Part of a small language model's weights.
Architecture: RMSNorm before each block, biases on query, key and value, untied embeddings.
Each number is 128 + 32 x the weight over its row's rms, rounded and kept within 0 to 255. Layers, rows and columns count from 0. The size above them is the row's rms in percent of the matrix's.

# layer 3 attention output (transposed), 128x128, rms 0.0937, rows 4-21,36-53, columns 0-127
size [ 92  92  94  89  94  98  85 104  82  91 108  94  93  92  77  89  91 106 123 118 134 114 112 116 134  99 103 108 117 118 119 109 123 121 109 109]
[[171 112 145  90 158 109 154 153 106  96 180 111 143 190 125 117 186 172 131 132 113 150 146 121 115 169 120 165 136 142 122 151 120 195 155 124 178 112 148 215 152 112 145 119 102  61  99 141 157 127 123 147  63 158 149  82  20 114  94 142 113 137 178 129 142 115 121 112 171 131 126 153 144 176 197 176 197 154  97 100 103 135 169 186 128 109  94  65 158 155 123 105 113 117 103 115 128 131 110  89 110 123 106  86 128  85 128 136 148 145 170 166 137  58 123 149 126 116 106 152 133 117 135  71 102  90 128 108]
 [ 72  84 104 160 122 153 167 127 120 154 149 103  94  86 131 176 138  79  76 160 184  98  86  92 101 142 143 142  87 173  78 129 162 143 118 112 141 105 112 138 202 138 108 102 122  98 156 153  88 107 151 114 137 185 135 168 103 185 102 148  82 146 140 121 105 171 111  95 109 124 111 178  92 141 183 114 179 145 140 136 171  80 160 125  72 132 156 184 169 114 134 114 213 122 164  98 195 128  92 121 112 162 155  87 140 120 159 125 137 169 127 155 105 138  88 132 140 105  89 135 141 148 163 118 104 205  91  97]
 [111 148 174 148 164  76 176 179  72  97 106 172 115 166 214 138 118 114  77 150 180 120 141 130  97 144 105 151 104 117 146 161 130 189 180  99 167 126 138 182 131 175 186 113 161  96  83 114 143 130 148 170  99 128 102 143 128 126 133 111  77  91 108 154 114 154 173 129 107 123 124 144 110 157 148  81  82 135  91 156 109 114 110 122 159 188  73 122 155  92 150 136 100  70 151  78 134 109  61 147 135  75 165 161 161 132 145 172 117 126 152 150 179  97 138 140 167 135 179  96 109 150 131  97 153 107  67 111]
 [130 164 162  67 164 141 145 173 188 141 166  77 133 138 132 198 152 140 108 137 171 184  84  87 150 139 156 120 147 124 139 134 113 102 159 191 141 133 127 111 114 142 114 115 108  95 120 113 104  68 178  82 129 195 127 125  50 196 136 165 121 124 170 136 148 124 157  81 123 135 159 125 166 145 127 178  57 135 136 119 153  80 124 107  92 112 152 107 121 144 172 171 207 125 146 130 125 136 171 146 161 185 149  96 119 116 156 126 151 154 161 140 118  74 109 113 157 104 141  76 143  67  90 158 106 133 122  70]
 [194  57 145 103 153 114  98  69 111 128 142  93 139 146 131 130  32 106 145  62 130 136  74 148 110 160 104 174 137 121 133 146 112 149 111 141 145 164  91 173 153 154 184 199 116 161  94 101 136 138 145 125  83 129 120 115 167 129 140 110 119 136  71 132  76 140  65 156 130 149 100 126 153  92  83 110 131 113 119 157 100 124  93 167 157 153 129 128 121 192 120 154  64 146 124 129 111 102 129 128  65 109  88 197 122 127  97 130 115 189 145 144 133 120 142 115 121 139  91  84 131 152 203 122  98 121 153 212]
 [179 120 212 136 113 101 141 197 127 125  74 113 143  92 136  91 170 165 115 138 152 172 162 188 122 135 149 130 169 149 165  91 118 144 116 142 105 118 115 141 140 191 126 177 149 102  75 107 151 138 142 151 151 167 131  46  62 151 135 139 172 204  86 156 196 169 120 169  99 120 120 155  78 108 103 129 126 153 110 159  95  96 126  94 190 131 158 168 102 112  61 161 125 128 181 159  92 108 164 119 161 130 128 146 191 126 116 124  95 129 133 105 155 141 109 126 160  90 178 133 157 145 106 157 110 130 148 114]
 [128 140 227 138 159 117 174 173 132 138  87  68 108 154 121 128  82 126  81 133 153 116 135 175 116 106 108 149 111 138 148  72 141 174 196 162  95 119 132 124 135  86 177 148 127 148  47 142 154 184 146 183 152 192  98  76 133  90 155 115 134  81  89 129 165 161  90 127 142 119 125  97 136 113 149 184 122 103 148 158 113 126 111 141 164  93 114 119  96 202 134 109 125  82 132 168 141 141 150  69  91  70  84 137 147 101 183 149 134 129 145 126  97 148 113  80 173  96 115 121  95  94 131 165 165 109 123 134]
 [126 115 133  73  89 153 175 195 182 145 164 123 114 114 199 106 176 184 138 161 113 160 155 111 155 132  70 102 118 121 108  33 126 110  97 123  85 129 122 125 100 161 142 112 169 129 148  92 130 125 170  92 210 101 176 124 104 120 123 106 163 161  95 171  64 146 179 129 126 136 125  47 135 141 105 165  98 129 156 115 158  96 155 108  70 151 156 152 153 131 107 142 150  95 164 173 159 153 119 118 221 105 136 102 116 102 136 159 119 140 109  84 138 147 118 154 148  69 118 163 125 140  91 138 150 110 124 141]
 [ 94  89 118 172 108 119 137 150  99 105 148 118  95 186 203 125 180 104 101 171 144 133 130 170 114 113 146  57 124 108  93 108 136 117 129 119 155 133 212 150 140 115  90 112 164 139 166 151  90 164  88  96 174 150 119 151 113  98 113  67  96 132 100 131  99 135 118  81 124 123 127 178 131 135 132 170 105  78 155 120 144 105 194 132  59 175 150 123 151  95 152 104 127 120 170  82 137 113  37 125 192  90 123  68 118  61 116 158 134 149  97 149 152 117 196 129 138 107 123 193 119 149 114 138 110 122 108 101]
 [144  36 148 201 100 117 101 171 122 122 143 148 142 154 104  90 111  83 112  98 132 119 154 155 132 135 144 131 138 102 113 146 138 115 125 112 114 124 141 179 138  88 162 131 135 122 127 144 146 206  98 185 136  70 139 138 123 121 101 144 129  86 120 129 110 155  86  95 148 137  93 140 133  70  38  88 188 123 121 199 106 137 111 109 115 119 189 123 134  93  99 185  75 135  99 116 171  64 142  88  78 107 161 179 131 152 151 145 109 129 110 175 102 120 151 123 112 110 150  86 120 158 210 112 170  95 129 189]
 [ 80 131 170 116 118 107 206 162  98  85 160  98  95 176 146 123 125 160 128 140 164 141 145 160 100 101 105 123 118  97 163 117 106 182 182  99 122  85 162 169 168 134 181 107 167  76  78 101 144 159 112 113 139 152 131  71  84  58 126 103 111  70 109 167 136 150 106 124 154 152  96 130 171 104  99 156 120  75 174 135 114  86 164 132 134 121 172  94 153 120  81 144 107 107 124 144 143 129 129 125 174  86  97 121 148  73 165 190 166 116  95 148 160 111 112 147 110 147  52 109 153 143 128  99  63  69 156 115]
 [152  74 138 132 102 147  74 113 132 155  95 105  99 131  85  46  69  99  95  66 122 125  90 188 156 152 114 168 131  92 152 138 113  97  81 138  90  98 140 124  55  80 137 161 109 187 117 132 131  84  82 135  91  84 108  63 150 106 129 127 147 113  85 121  80  98  66 151 162 131 116 126 110  76 145 121 140 156 109 189 103 147  84 144 194 105 149 155  88 140 107 120  85 133 137 158  93 100 140  80  91 139 140 172  78 125 102  84 143 170 112 123 133 110 160  95  95 136 139 136 128 102 145 135 153 123 118 201]
 [113 133 138 136 212 103 131 110 123 102 133 154 110  67 166 125 126 121 111 132  83  92 114  81  99  97  76 181  59 113 117 142 149 186 138 110 144 153 153 152 194 152 190 111 134 127 130 189 143 104 163 153 173 122 190 132 135  74 130  93 114  97 144 156 131  99  92 117 152 180  89 158  89 113 161 120 123 116 143  99 152 112 173 146 151 168 122 118 186  97 173 106  84  92  86 190 128  89  75 108 128 115  64  82 129 142 147 127 155 104  98 172 151  89  73 106 175 115 145  71 120 131 105 119 152  94 123 137]
 [146 205 140  73 139 112  91 111 139 123  97 160 141 142 179 106 229 156 140 128 153 154 161 103  86 101 165 126 149 181  96 144 127 106 144 107 180 173 136 124 167 176 131 127 102 120 111 128 103 107 121 118  79 138  92  70  95 233 133 124 126 180 158 143 169 164 143 145 123 165 116 153 128 161 198 148  97  76 161  77 117 110 142 137 122 129 101 107 111 132 134 140 151 133 116 127 105 139 128 188 153 176 158 120 152 214 157  74 136 138 183 125 114 114 104 153 121 134 163 116 109 128  67 117  96 153  98  92]
 [123 146 128 170  65 126 135 112 134 130 103 100 139 141  66 119 106 115  36 109 114 150  81 153 158  89  83 130 132 100 155 114 110 149  83 142 103  89 148 106  78  97 162 150 148 144 119 133 153 199 114 213 170 119 107 137 167  83 127 155 195  77 145 133 149 132 132 168 147 145 119 102 138  84 120  81 138 149 169 144  85 149  89  92 205 110 100 141 104 108 126 137 107 107 110 116 186 164 147  25 139  98  90 122 128 122 114 128  88 116 127 112 109 109 148  58 145 134 123 170 134  87 165  74 151 118 158 129]
 [ 54 119 119 163 157 140 109 134 108 141 124 102 120 111  63 142  27 129  85  87 155 183  92 130 140 136 170 136 117 128 121 166 125  81 161 180 136 152 109 100 117 135 195 174 123 131  82 128 135 178 140 122  58 118 114 146 143 148  97 163 179 105 121 101 145 132 121 111 111 140 135  82 147 125  96  87 126  92 116 205 104 101 136 149 182 100 134 142 109 139 102 223 101  91 104 127 191 131 151 100 101 143 156 170 117 192 155 114 124 132 136 130  70 121 128  99  89 156 113  73 176 139 175 122 160 147 154 127]
 [158 193 118  71 182 126 161 150 118 155 114 155 153  57 201 126 154 126 188 147 135  99 142  76  78 121 117 164 103 177 136 155 133  77 133 120 172 150 145 105 106 190 133 134 131 118 168 140  80  93 135 121 124 159 135 125 126 153 140 138  66 194 134 100  99  88 134 144  78 114 141 170 110 149 164 131  96 135 108 118 132 109 169 140 151 160 143 129 101 142 103 161 149 182 152 114  80 146 169 141  64 156 125  92 117 200 125  95 119 140 118 109 119 139 114 107  87 138 144 138  99 198  45 130 143 206  95 115]
 [106 143 102 128  51 149 126 109 114 129 106 110  83 134 157 101  56  70  90 145 122 124  91 120 136 156 104 105  88 108 140  73 116 119  95 117  93  69 155 165 125  44 116 141 131 114 138 113  81 153  56 168 117 104 107 206  92  79 102 155  84 104  81  99 105 140 114 127 159 121 135 104 105  76 142 127 146  81 122 172  76 168 105  95 151 149 138 105 110 130  85 111 128 107 186  83 169 131 107  91 117 128 165 167 138  88 114 150 130 147 120  66 104 166 152 131 105 115 130 168 133 143 216  87 166 119 131 144]
 [122 151 118  79 120 157 140 100 144 141 169 129 135 199 105 175 131 117 157 105 135  99 143 125 137 171 106 180 160 160 156 115 126 215 113 110 154 119 100 138 152 107 215 143 150 145 109 120  95  95  93 155 117  91 130 119  89 112 128 103 104 104 151 140 156 124 168 193 114 132 122  96 138 113 128 146 142 149 106 184  80 134 101 129  90 153  96 153 243 120  95 144 119 128 110  95 144 206 144 124 173 128  93 136 165  79 105 155 141 133 126 196 125 138 100 116 123 109 153  43  98 141 109  84  88 129  70 184]
 [ 94  86 162 105 149 140  99 165  94  88 111 151 124  55 189 100 112 164 122  74 188 161 124 149 164 116 114 151 118 122 148 173 134 116 140 157 206 127 164 134 133  86 179 170  99 155  88 110 119 161 156 107 130 173 115 122 173 131 108 132 127 112 149 110 116 131 105 104 133 129 178 196 127 194 141 131 179  95  83  65 142 149 162 157 106  76 157  64 127 148 163 114 134 114 160 136 132 113 115  71  84 188 178 131 103 157 124 174 116 101 144 165 103  98 128 124 174 149 106 150 155 122 151 173 196 115 146  84]
 [ 96  79 109 119  94 112 164  90 188  95  96 148 103 113 186  82  90 129 135  43 116  95 130 159  93 117 120 108 116  97 164 142 137 155 149 151 136 185 168 150 141  21 170 125 141 154  91 106 121 148 134 127 147 184 175  86 143 135 112 169 140 119 140 124 173 161 167 153 122  88 146 108 145  93 100  91 112 150  85 100  55 117 129  70 159 112 139 121 155 109 105 137  80 139  88  86 118 140  99 142 170  86 132 163 175 117 123 162  72 123 108 142 164 114  97 123 188 121 123  83 115 133 104 118 168 135 193 155]
 [118 149 160  47 202  86 116 153 147 160 169 111 196 151 127 111 168 119 161  99 169 174 169 125 145 178 146 174 190 123 125 149  97 184 158 105 102  84 104 115 136 132 156 168 112 165 119 161 138  98 154 116 107 145 129 116 168 144 146 103 188  93 162 104 146 114 139 206 111 138 114 140 104 183 168 128 112 188 149  87 129 120 147  83 155 147 143 134 129 140  98  59 166  46 116 154 162 145 188  84 126 117 123 120  98 111 182 122 127 106 105 136 155 133 154 127 123 174 153  85 135 153  81 138 138 101 135  86]
 [129 135  83 190 157 156  48  57  87  90 145 123 123 206 129 106  84 155 163 119 169 129 134 151  86  86 181  98  94 112 132 117  79  81 102 142 113 139 144 128 171 194 119 173 130 144 121 102 127 130 151 130  97 160 126 159 214 155 150  85 130 117 119 100  77 137 139 115 142 155 167 148 101 105 148 135 122  86 144 165 151 119 104 175 130 156 118 152  98 136 168 156  63 139 130 111 154  84 176 158 132 111  89 142 188 140 162 100 126  81 118 167  62 114 156 146  81  95 170 114 135 101 156  91 104 162 130 122]
 [177 134 178 157 115 139 134 196 141  45 119 154  89 185 119 165 134 127 115 141 127 149 126 109  76 141 176 128  89 162 126 107 126 149 111 177 125 155  96 122 138 191 126  76 149 114 142 114 145 163 120 229 108 140 177 127 115 101 113 177 113 193 113 200 117 140 144 148 123 127 122 194 178 186 119 180 108 158 134 164 101 127 127 121 127 148 122 191 131 132  90 205  88 176 112 186 124 178 168 162  72 130 132 162 147 125 123 162 131 116 130  87 145 102 129 154 137 118 120 140 107 121 127 115  93 170 143 101]
 [136 172 133 105 163 140 169 123 162 152  93 103 153 173 116 162  99 177  99 152 144 161 156  89 125  53 186 108  95 166 138 121 141  97  92 163 137 162 147 122 107 112 158 145 154 138 113  89 117 126 148 168 182 160  58 136 109 189 180 131 131 132  73  85 137 145 146  97 144 140 169 178 135 132 105 156  66 108  97 119 130 127 106 158 143 177 164 134 105 201 170 111 184 163 128 189 168 159 107 154 116  88 133 156 138  87 123 118 177 110 169 119  92 135 174 132 114  57  95 118 108  66  88 132  85 144 135 107]
 [115 178 118 130 194 123 111 172  94 139 146 148 162 157 131 107 188 124 156 101 147 139 153 133  99 135  93 173 110 125  83 145 140 138 146  65 114 116  78 138 142 114 167 133 137 158 174 142 142 189 125 162 141  83 160  98 178  91  96 120 171 125 142 170 144  93  91 127 121 127 119 123 103 144 171  84 147 136 163 133 103 136 150 109  65 147 110 151 164 134 116 183  62  75 109 157 165 161 165  74  54  79 150  68 147 133 146 149  35 112  88 120 152 133 152 175 149 178 123  51 138 124 109 131 155 104 149 119]
 [ 72 134 127 104 167 149  92 111 171 127 138  92 177 102 146 163 138 150 176 147 153 103 162 114 132 164 104 131 169 176 116  94  98 210 157 113 100 163  92 163 128  75 151  85 141 117 106 164 144 129 129 143 118 151 160 128 112  78 143 107 103 121 103 202 168 135 102 175 109 104  67 101 105 101 129 110 121 128 129 124 113 124 116 141  92 160 115 170 196 127 115  69 148 129 103 148 109 166 162 152  89  95 105  58 142  73 181 153 122 136 124 116 221 136 125 172 126 192 106 116 140 145  41 144 148 138 130 162]
 [110 109  88 148  64 121 126 133  91 111 126  88 154 130 154  98 107 104 102  97 129 118 130 117 111 106 131  66 150 132 150 127 118 114 115 132 129 146 168 141  91  97 121 132 152  95 102  63 124 159 134  66 145  99  86 167  57 154 126 146 166 128 140 143 111  85  92  85 123 163 215 127 144  82  26 115 184  67 121 130  92 143 154 128 123 124 147 134 157 169 174 165 131 164 179  74 153  48 134 101 104 132 156 141 119 104 121 103 101 130 128 102 159 172 112 155 141  80  84 168 148 124 181 149 164 184 174 139]
 [124 187 137  99 101 112 123  92 186 129 144  83 183 142 148 172  62 174 154 122 139 129 140 116 104 113 109 105 149 165 114 138 153 156 130 107 151 170 102 165 130 186 182  97 159 134 128  70  58 129 142 115  92 164 157 179  90 100 173 130  81 140  65 183 150 159 134 148 145 137  96 130 144 170 128 177 103 120 158 124  97 115 101 115 114 119 146 173 150  95 123 145 120 146 142 184 131 197 118 158 133 146 105 117 208  54 133 177 176 152 100 173 132 113  97 118  76 151  83 137 130 139 176 128  79 129 118  99]
 [152  78 164 193 106 190  68 114  80 149 150  96  93 177 128 133 104 101 134 173 115 128  95  91 111  90 169 104 110 141 138 103 100 115 100 135 101  98 117 126  91 152  85 112 142 126 182 101 143 128 127 133 127  96 134 156 128 103 160 109  81 143 116 147  45 107  91 146 105 138 116 127 137  69 120 165  86 146 154 157 146 129  80 120 163 163  95 172  42 133 124 145 105 178 117 112 141 120 147 159 121 123 121 176 104  61 134 103 190 165  92 109  99 128 180 124  95  80 180 150 111 122 172 117  51 154 117 188]
 [166  89 157 188  66 159  85 121 115 122 145  78 154 213 139 118 122 129 161 172 105 156 129 171  43 102 126 171  95  70 101 101 182 151 112 116 122 141 109 168 165 134 153 125 137 150 182 140 172  76 127 147 164 137 125 143 138  92 110 107 127 129  89 150  83 128 172  71 114 126 144  96  98 122  62 156 103  88 135 213 122 160  83 138 131 114  79 166 107 129 168 117 131 160 104 157 143  89 116 182 100 151  75 121 116 120 115 132 131 138 100 135 145 143 142 135 121  76 160 106 116 121 155 113  87 109  68 183]
 [179 166 132 142  92 113  77 105 122 115 176 161 182 126 103 141 176 115 122 151  93 185 188 138 137 161 174 155 118 139 121 148 102 160 160 124 126  95 116 144 188 173 146 149  80 105 145 173 149  57 174 136  49 143 159 143 204 147  91 111 136 100 123 121 115 158  95 150 113 104  67 130 101 163 149 127 117 174 177  87 108 114 128  72  77 131 101 146  82  75 120 139 200  76 132 143  95 147 148 127 114 135 146 147 174 158 159 103 127 117  98 123 129 115 133 120  86 200 125 133 144 174 125 123 108 164  88  91]
 [189 119 156 127  96 140 171 112 135 197 107 109 114 133  76 128 122  86  79 203  95 100  97  74 133 101 108  95  98 132 141 118 164 116  65 111 109 176 133 150 125 135  84  74 150  75 168  90 112 158  84 120 167 112  92 128  69 129 145 151  64 151  71 132 127 115 136 111 149 142  90 115 159  90 105 117 100 109 126 129 133 136  73  80 168 132 130 114 133 146 140 148 182 176 125 149 181 147  55 117 140 116  89  94 101  96  99 136 165 149 153 141 171 176 142 113 117  46 147 164 116 138 134 129  83 147  88 177]
 [117 121 112 119  84  70 140 126 122 179 111 124 115  83 129  98 112 116  81 170 124 153  68 103 106 137 121 108 125 106 158 111 160 135 114 130 118 107 141 143 134 136  64 119 152  88 179  61 115 153 121  78 125 142  92 122 104 161 122 161 153 136 119  67 108 111 103  78 141 150 130  79 157 146  92 122 153 147 134  88 165  95 117 106 219  76 164  70  93 121 172 171 141 138 172 135 123  93  51  99 111 156 172 149  90 115  97  87 132 137 178  80 154 110 185 157 168 113  73 212 144 161  96 162 120 119 140 127]
 [162  60 174 124 183 153 125 112 123  89 129 113 129 139 138 110  99 173 188 152 120 139 132 173 108 158 134 170 162 115 128 116 105 134 164 151 146 100 126 175 134 104 163 121 119 183  77 181 140 116 153 136 142 168 177 118 144  98 102 157 130  98 139 165 173 103 102 167 114 108 112 116  91 184 162 148  87 193 158 127 124 157 118  66 145  80 141 111   1 113 120  72 140  87 134 183 144 161 150 132 106 175 123 141 169  69 112 132  70 122 117  96 138 106 174 102 127 174  97 153 108 141 147 175 132 109 145 131]
 [123 149 125  81 103 109 149 113 154 107  95 201 112  89 133 115 156  76 114  52 135 122  96 144 133 185  78 171 100 117 156 146 152 136 140 131 117  95 151 127  95  91 233 136 108 151  96 176  93 193 103 159 105  79 146 107 110 112 132 142 126 106 177 123 145 111 106 177 128  76 128 198  92 158 176 105 127  96  97  79 101 151 159  91  94 127 163 117 109 116 111 154  41 111 114 132 173 138 111 124 129 145 195 159 112 144 148 149 120 134 123 176  68 136 134  76 142 188 132 128 122 165 124 144 107 142 155 100]]
# layer 3 attention value, 64x128, rms 0.0906, rows 5-22, columns 0-127
size [104 125 100  96 105 117 102  82 107 111 100 112  89 102 114  93 108 120]
[[237 143 136 125 134 172 148 126 132 142 127  97 180 171 149 144 111 174 153 171 171  89 131 187 179 163 133 134 139 141 141 118 123  83 142 116 131 189 180  91 169  81  45 123  78  99 171 165 108 112  85 146 160 113 152 107 150 105 151 114 118 158 145 118 133 117 126 141 121 139 104 143 158 129 113 191 129 116 102 118 118 129 111 152 139  90 110 191  70 127 167 139 155 145 195  99 134 125 133 111 130 122 164 209  93 118 104 113 127 127 105  95 152  88 164 189 137 211 118 167 111  94 114  92 106 117  92 140]
 [187 148 107 122 148 149  98 127 124  99 143  63 200 135 139 170 145 130 141  85  75 136 138 150 133 139 168  73 207 165 174 108 109 156  80 136 115 109 130 169 187 133 204 149 121 117 116 130 138 118  72 103 111 130  79 130 163 164  81  75 153 198 187 143 147  90 136 170 162 186 142 141 142 143 147 200 131 116 154 145 121 126 132 125 158  99 171 143 133 132 118 110  72 110  99 119 157 150 129 141 126 134  93 123 128 176 187 153 164  78 110 161  51 127 124 144 144 116  80 148 141 118 136 111 152 102 129 180]
 [127 131 118 189 129 168 132 170 146 143 116 188  98 112 164  72 115  54 166 201 102 110 153 162 123 113 121 145 116 126 158 100 120 168 117  67 165 105 153 151  79 135  58 175 146 124 132 186 189  74 147 174  94 136  75 137 168  86 149  86 146 171  66 147 133  92 109 163 131 177 123 121  76 134  99 133 155 104  98  61  94 138 112 128 120 145 107 136 124 180 207 110 141  84 156 145 120 125 138  98  95 169 165 140 153 106 142  88 140 146  88 153 149 127 130 115 114  81 129  92 143 135  84 145 138 108 114 156]
 [ 94 111 156 108 147 142  50 137 136  63 144 140 168  74 136 133 159 169 102  94 163 101 118 104 132 102 123 159 112  98  58  53  58 165 188 103 145 111 142 104  95 166 114  90  99 117 126 151 133 117 143 140 118 151 138 134 116 120 105 103 126  85 151 171 130 169 148 123 144 106 141 118  97 171 173 174 135 185 141 151 152 173 140  73  90 106  98  25 111 132 110 111 111 118 178 157 121 103 143 106 180 171 139  95 159 113 133 135 122  68 113 110 118  78 140 114 115 129  80  65 110 131 132  96 149  97 118  56]
 [ 83 154 128 125 106 160 146 146 141 135 148 146 124 116 108 128 139 138 202 146 112 102 130 147 187 100  73  86 164 129  96 174 156  91 142 126 107 124 136 161 179 114 155  90 170 105 147 128 199 104 140  80  87 140 118 197 126 146 109 217  86  64 131  58 125  83 130 142 107  99 128  80 133 115 142  83 139 150 156 106 126 121 126 126 119  64 123 137 120 121 124 141 144 136 137 117  96 160 123  80 110 158 116 147 120 169 161 135 183  94 196  76 108  78 118  91 145  84 125 119 149 121 151  70 215 159 128 182]
 [103  88 129 162 108 184 155 139 127 100 173 129 150 107 141 158 155 110 121 143 127  89 151 142 135 181 149 136 107 165 137  99  29 113 147 103 131 131 158 150 160 163 125 135 143 154 209 121 139 110 102  74 117 157 122 163 103 110 131 126  98 100 167  65 131 156 101 175 192 152 126 153 143 136 136  91  73 110  92 170 186 113 145  99 104 135  83 119 188 123  75 169 101 159 149 120 131 116 117 112 105  95 170 122 129 133 218  63 103 202 117  73 143 173 135 168 137  95 131 144 141 176  79 106 151 140 137 126]
 [116 141 138 148 121 118 137 149 120 155 132 152 100 149 131 119 142 112 153 139  86 157 135  85 114 152  85 158  93 128  55 184 165  99 158 110 188 115 136 164 155 105 124 151 122 117  76 151 203 152 113 147 148 148  63  90 117  81 162 156 118 181 161 112 147  86 153 129 164 175  36 102  72 120 147  69 168 165 156 130 144 126 117 139 106 107 107 101 104 146 162 170  89 118 145  95 111 146 194 103 142 203 152 200 131 133  73 133 156 137  86  79 148 128 159  88 115 145 173 100 143  75 151 123 162 127 149 128]
 [193  96  99 129 187 140 107 103 114 144 124 117 142 122 123  48 122 157 163 151  89 108 148 131 110 140  79 167  46 132 129 131 148 109 122 184 128  95  55 124 155 118 155 142 159 130 132 163 204 130 107 109 116 161  44 184 105 186 190 162 127 117 111 136 119 100 124  85 125 149 144 117 119  92 128 170 145  95 134 116 104 135 107 132 124  99  73 117  94 101 131  86 155 135 121 105 191 116 154 159  82 130 171 155 125 120 125 112 142 145 136  80 154 109 142  96 174  99 104 101 210 109  92 193  95 133 179 133]
 [108 159  89  82 151  62 109 117 115  51 162 120 186 126 130 136 140 113 123 139 183 140 123  97  82 113 165 135 139 143 184 138 118 132 145  83 131 107  86 150 182 137 139 116  99 129 132  89 143 101 157 106 153 173  69 118 128 103 139 147  96  95 148 194 134 152 120 149  71 167 129  48 241 121 134 191 138 133 174 112 123  95 180  82 134 135 101 120 113 128 115 135  91 136  86 139 129 131 109 141 158 144 138 106 150 161  83 138 131 113 140  92 148  79 149 134  99 185 200 150 115  89 138 100 154  70 101 107]
 [186 130 145 110 136 104  79  79 151  91 173  98 146 121 105 187 153  80 150 206 123  90 128 165 112 145  94 110  96 202 147 132 128  83 133 165 130 111  81 102 141 146 121 177 148 152 114 113 184 149 149 182 109 115 120 163  84 154 132 190 146 113 126  79 139 132 116 158 141 108 186 136  70 107 162 123 109  94 129 123 136 218 129  72  92 107  53 118 107 174 172 108 156 111 133 124 163 118 155 164 111 148  81  98  81 137 186 106 121 125 147 120 123  50 106 135 121 116  90 150 137 106 108 137 161 160 127 139]
 [ 84 100 136  57 109 154 132  96 105  65 141 122 143  95 147 144 120 152 156  87 174 167 120 107 127  95 104 148 156  90 138 154 118 177 154 152 134 124 144 202 110 141 141 106 137 141 108 120 160 120 172 117 110  99 157 170 109 144  95 153 108 122 146 167 122 199 117  84 105 124 168  80 186 198 117  59 148 169 172 139  94 172 128  66  76 133 100  89 120 119  90 104 119 164 133  96 124 196 114 105 177 153  95 105  97  98 102 153 141 120 197 153 151 133 108 108 138  72 127 121 154 166 155 189 118  96 123  78]
 [100 120 104 112  86 192 104 147  90 154 158 113 129 147  91 125 135 173 137  71 123 151 107 163 127 144 131 190 104 126  91 123 156 130 135 108 113 117 142 162 150 143 164 123  89 131 117 112 142 159 158 124  85 112 197 106 139 193  98 145 131 137 127 170 137 197 124 206 121  85 158 115  63  99 122 100 130 138 124 204 136 155 110  84 107 132  81 108 172 126  74 114 150 125  49 148  89 165  93 162 169 150 126 185 175 137 126 135  74 135 107 138 155 117 187 172 150 134 111 100 139  80 190 111 200 107 124 117]
 [119 106 174 172 112  91  95 151  83 178  62 106 132 128 144 180 135  65 127  93 157 197 142 156 124 122  92 101  79 213  97 153 173 114 112 118 102  65 103 132  94 128 111 106 100 105 161 139 164 184 122 182  98 117 158 157 120 136 123  35 151 109  90 111 108 104 155 118 138  93 159 133 125 120 100 133 162 147  77  76 140 162 110 153 144  83  94 143 121  89  56 118 151 100 126 152  97  95 123  83 152 159 119 136 148 126  94 106 103  78 118 137  86 152 125  90 103 123  98  86 108 124  99 175 145 149 114 179]
 [ 85 104  92  67 113  96 109 128 104 125 106 147 138 145  75 163 114  99 169 121  95 175 117 137  53 125 157 124 127  72  97 148 122 166 120 188 106 172 121 164 126 148 159 111 150 155 118  85 142 108 121 127 126 143  74 113  96 133  69 147  97 101 138 117 134 185 114  80 136  67 176  88 139 122 119 120  99 154 111 175 202 108 141 135  65 103 107 181 178 172 104 187 117 202 134 119 106 156 109 159 106 136 114 125  95 136 202 172 105 169 102 116 148 176 113 164 126  82 163 161 137 168 150 154 108 167 113 140]
 [142 170  97 105  90  64 134  86 113  99 109 119 129 173 161 141 131  70 126 157 119 140 123 131  92  91 139 151 167 125 145 105 131 123  59  98  98 197 135 186 110 153  95  65 152 127 124 114 103  71 128 164 104 181  89 106 132  92  77 107 132 128 105  99 127 143 131 106 102 167 154 143 149 113 127 153 134 115 133  66 125  85 157  72 124 188 102 157  81 142 153 159 128 187 115  77 110 165 126 132 168  56  86  90 168 203 129 113  85 172 111 132 108 138 179 151 102 168 107 137 106 186 160 102 124 124  89 113]
 [102 166 169 175  92 180 107 170  90 163 111 131 103 126 136 129 120 104 128 118 136 134 130 209 152 148 138 167 161 136 128  63 109 123 175 118  92 146 105 174 140 102 116 122 121 138 161  97 140 128 200 113 135  74 163  73 124 120  89 149 120 139 158  81 132 119 159 134 111 132 171 180 125 117 124 121 157  63 129 134 138 204 114 101 186 130 136  84 108 123 171  97 106 150  94  91 167 142  69  83 157  76 126 185 117  63 104 120 157 103 156 113 171 106 112 162 132  47  85 101  94  79 126 185 135 140 127 120]
 [148 137 164 139 138  85 132  96 122 109 129 122 151 144 132 132 132 140 208 166 114 111 132 144 115 136 113 137 165 162 137  93 100 116  79 205 175 141 146 145 130  94 102 109 150 111 169 119 157 134 131  87 191 110 152 118 148 153 140  79 121 184 177 150 162  76 119 178 147 141  94  95 179 139 111 110 130 162 181  74 128 129 138 164 137  52 108 126 135 150 211 133 117 159 144  82 130  79 172 144 121 100 137 174  61 113  89 176 167  92 184 206  92 108 126  84 138 150  73 123 105 142 108 161  90 108 109 122]
 [ 98  82 141 182 101 126 128 186  76 219 102 112 190 109 108 147  99 136 123  61 191 149 127 122 121 130 133 138 127  78 150 133 138 168 138 107  94 124 113 123 139  92  82  84  92 115 130  90 151 161 206  87 155 125 169 176 126  63  59 124 107  93  83 149 131 134 152 140 137  69 126  91 135 125  90  75 115  51 140 149 120 165 156 113 160 122 125 127 148 119  47 132 154 147 148 134 126 172  89 123  75 148 156 179  84  85 150 127 136 121 126 143 172 150 124 135 128 158 149 149 111 130 151 149  84 132 152 138]]